From a checkpoint of a small transformer trained on Wikipedia.
Size: 5 heads of 32, MLP 640 SwiGLU.
Architecture: RMSNorm before each block, no biases in attention or MLP, untied embeddings.
Training: a variant of SOAP for these matrices, 624M tokens.
Each number is 50 + 12 x the weight over its row's rms, rounded and kept within 0 to 99. Layers, rows and columns count from 0. The size before them is the row's rms in percent of the matrix's.

# down: layer 6 MLP down (transposed), 640x160, rms 0.147, rows 566-568, columns 0-159
# gate: layer 6 MLP gate, 640x160, rms 0.168, rows 567-569, columns 0-159
# up: layer 6 MLP up, 640x160, rms 0.161, rows 567-568, columns 0-159
down566 098:50 60 35 51 49 49 45 43 56 45 56 38 46 58 46 52 45 50 68 50 40 71 48 54 54 52 53 64 43 29 50 59 58 63 58 51 53 46 50 50 48 64 48 45 56 35 44 40 43 56 50 81 36 46 37 57 63 61 66 43 49 46 63 55 56 56 75 52 53 42 37 18 55 60 60 54 40 41 59 49 32 51 21 29 64 55 44 52 50 62 45 58 46 24 41 50 26 43 42 32 67 42 43 64 61 43 33 69 10 47 39 75 26 45 58 45 56 57 59 67 69 52 61 38 58 35 55 42 72 35 47 60 71 27 52 51 28 67 53 37 46 43 45 46 46 27 46 38 56 48 54 44 35 50 43 65 62 46 24 62
gate567 095:54 47 57 45 71 26 58 49 46 51 55 43 46 49 66 39 54 44 34 46 48 38 37 71 62 62 63 60 51 39 73 40 46 47 52 50 44 63 67 64 64 54 50 51 63 49 29 60 33 62 61 72 58 53 55 32 62 63 51 59 43 52 54 71 52 56 63 60 56 67 48 64 62 51 46 54 88 69 55 32 51 48 74 45 48 55 47 42 62 51 52 66 58 69 50 24 64 44 63 73 45 37 56 47 53 50 38 45 67 43 60 65 69 44 69 57 59 48 51 48 43 48 56 67 47 53 45 70 27 42 43 28 42 53 36 73 33 53 63 58 32 70 67 49 47 40 35 67 70 42 50 78 46 47 47 56 70 44 45 58
up567 100:34 46 54 53 48 35 55 52 47 55 38 36 68 47 51 59 37 23 61 42 44 18 49 35 55 43 55 55 59 54 40 61 47 51 45 62 61 49 53 71 59 24 49 39 30 27 57 27 64 40 37 50 81 42 42 65 53 52 55 47 29 34 57 45 38 69 52 33 48 33 55 48 45 29 24 57 43 54 42 47 52 44 47 46 54 52 58 46 32 49 46 62 57 53 62 64 41 37 33 57 48 42 50 38 26 63 62 33 58 39 44 37 38 44 35 43 63 41 45 71 38 72 56 45 60 70 65 52 63 57 56 64 45 52 54 63 21 46 65 34 47 37 69 32 31 74 60 44 61 44 46 45 58 38 49 47 31 60 56 46
down567 099:62 53 38 46 31 59 55 36 64 53 47 69 39 36 45 52 17 43 23 65 54 59 66 40 45 37 60 45 48 43 73 63 54 50 58 40 62 51 61 39 50 53 54 52 54 34 46 56 38 64 59 42 56 46 56 65 59 49 51 70 41 48 70 55 46 53 60 45 56 53 54 42 47 46 44 68 47 39 38 64 17 41 29 44 60 50 55 69 67 60 62 44 29 55 26 42 56 53 41 40 39 42 45 47 27 71 45 78 60 53 51 56 41 41 51 38 59 59 37 48 35 35 51 41 35 56 66 52 62 55 32 57 41 54 54 66 30 49 35 66 36 57 61 65 47 46 25 36 63 47 23 36 43 40 64 66 71 62 40 36
gate568 091:40 59 51 38 24 48 35 63 50 51 28 47 55 57 44 53 41 72 39 57 37 52 47 24 39 45 70 54 77 58 77 63 46 54 49 36 62 42 55 25 71 49 49 39 34 29 66 54 68 57 50 51 43 52 67 60 54 34 50 44 55 60 19 60 59 51 26 44 50 29 74 41 64 45 60 47 67 85 39 57 52 49 49 44 45 50 70 47 37 53 61 33 44 37 38 65 37 52 50 51 49 61 66 38 50 47 62 36 52 58 53 51 50 44 18 53 51 45 50 78 40 56 49 65 64 44 65 72 34 34 37 51 64 51 49 31 57 52 54 45 54 61 46 59 52 39 60 51 52 38 40 68 44 53 47 59 51 61 52 51
up568 092:58 44 21 24 51 46 41 61 67 63 38 54 58 52 36 44 42 47 45 40 54 50 68 38 42 46 43 51 72 57 76 53 29 75 30 25 61 64 62 45 47 42 35 49 62 46 56 50 57 48 54 42 40 72 50 49 40 44 58 70 47 53 49 58 50 43 34 41 43 71 49 62 59 22 38 33 52 62 49 53 33 70 57 58 45 34 57 53 35 73 61 51 44 38 67 50 34 59 62 37 36 53 46 56 38 73 58 56 30 44 50 43 53 65 44 44 33 17 72 49 46 38 53 61 57 42 61 60 52 28 54 47 58 49 32 64 61 54 52 46 61 55 49 39 38 20 38 48 61 42 50 64 36 41 60 39 34 48 63 54
down568 097:43 42 52 34 55 74 52 74 40 46 47 62 73 57 67 77 66 39 52 38 45 44 37 54 37 61 44 55 60 51 54 24 48 50 31 54 33 52 67 50 57 34 42 49 42 53 55 54 56 62 53 51 36 63 54 60 58 51 60 49 31 33 56 30 27 61 48 39 46 64 62 43 90 48 36 39 45 31 56 53 39 52 53 49 45 58 61 41 38 84 51 49 54 55 63 70 56 33 61 44 49 39 66 41 43 44 67 46 60 39 47 60 38 59 45 36 33 37 67 49 30 32 42 46 64 23 25 59 62 51 55 56 36 51 50 49 64 49 64 65 40 53 44 53 65 64 43 41 51 48 39 61 56 57 64 44 32 44 43 25
gate569 113:63 41 54 49 50 51 54 46 52 51 51 54 46 48 44 59 82 49 48 76 37 54 50 42 63 51 42 52 40 47 49 55 55 46 54 30 44 58 42 51 44 61 68 42 49 46 59 31 40 37 73 57 29 55 68 11 40 57 46 48 76 54 43 47 43 55 52 40 49 48 65 36 52 50 27 54 56 59 71 48 64 45 44 43 56 55 47 54 60 56 76 45 29 49 65 50 73 45 49 35 62 36 41 44 67 63 52 41 70 50 53 63 68 69 51 53 56 46 50 39 54 60 51 60 59 48 52 72 45 73 60 45 59 42 57 57 36 82 36 68 39 54 45 61 31 49 26 31 57 55 31 72 71 47 80 42 48 39 58 48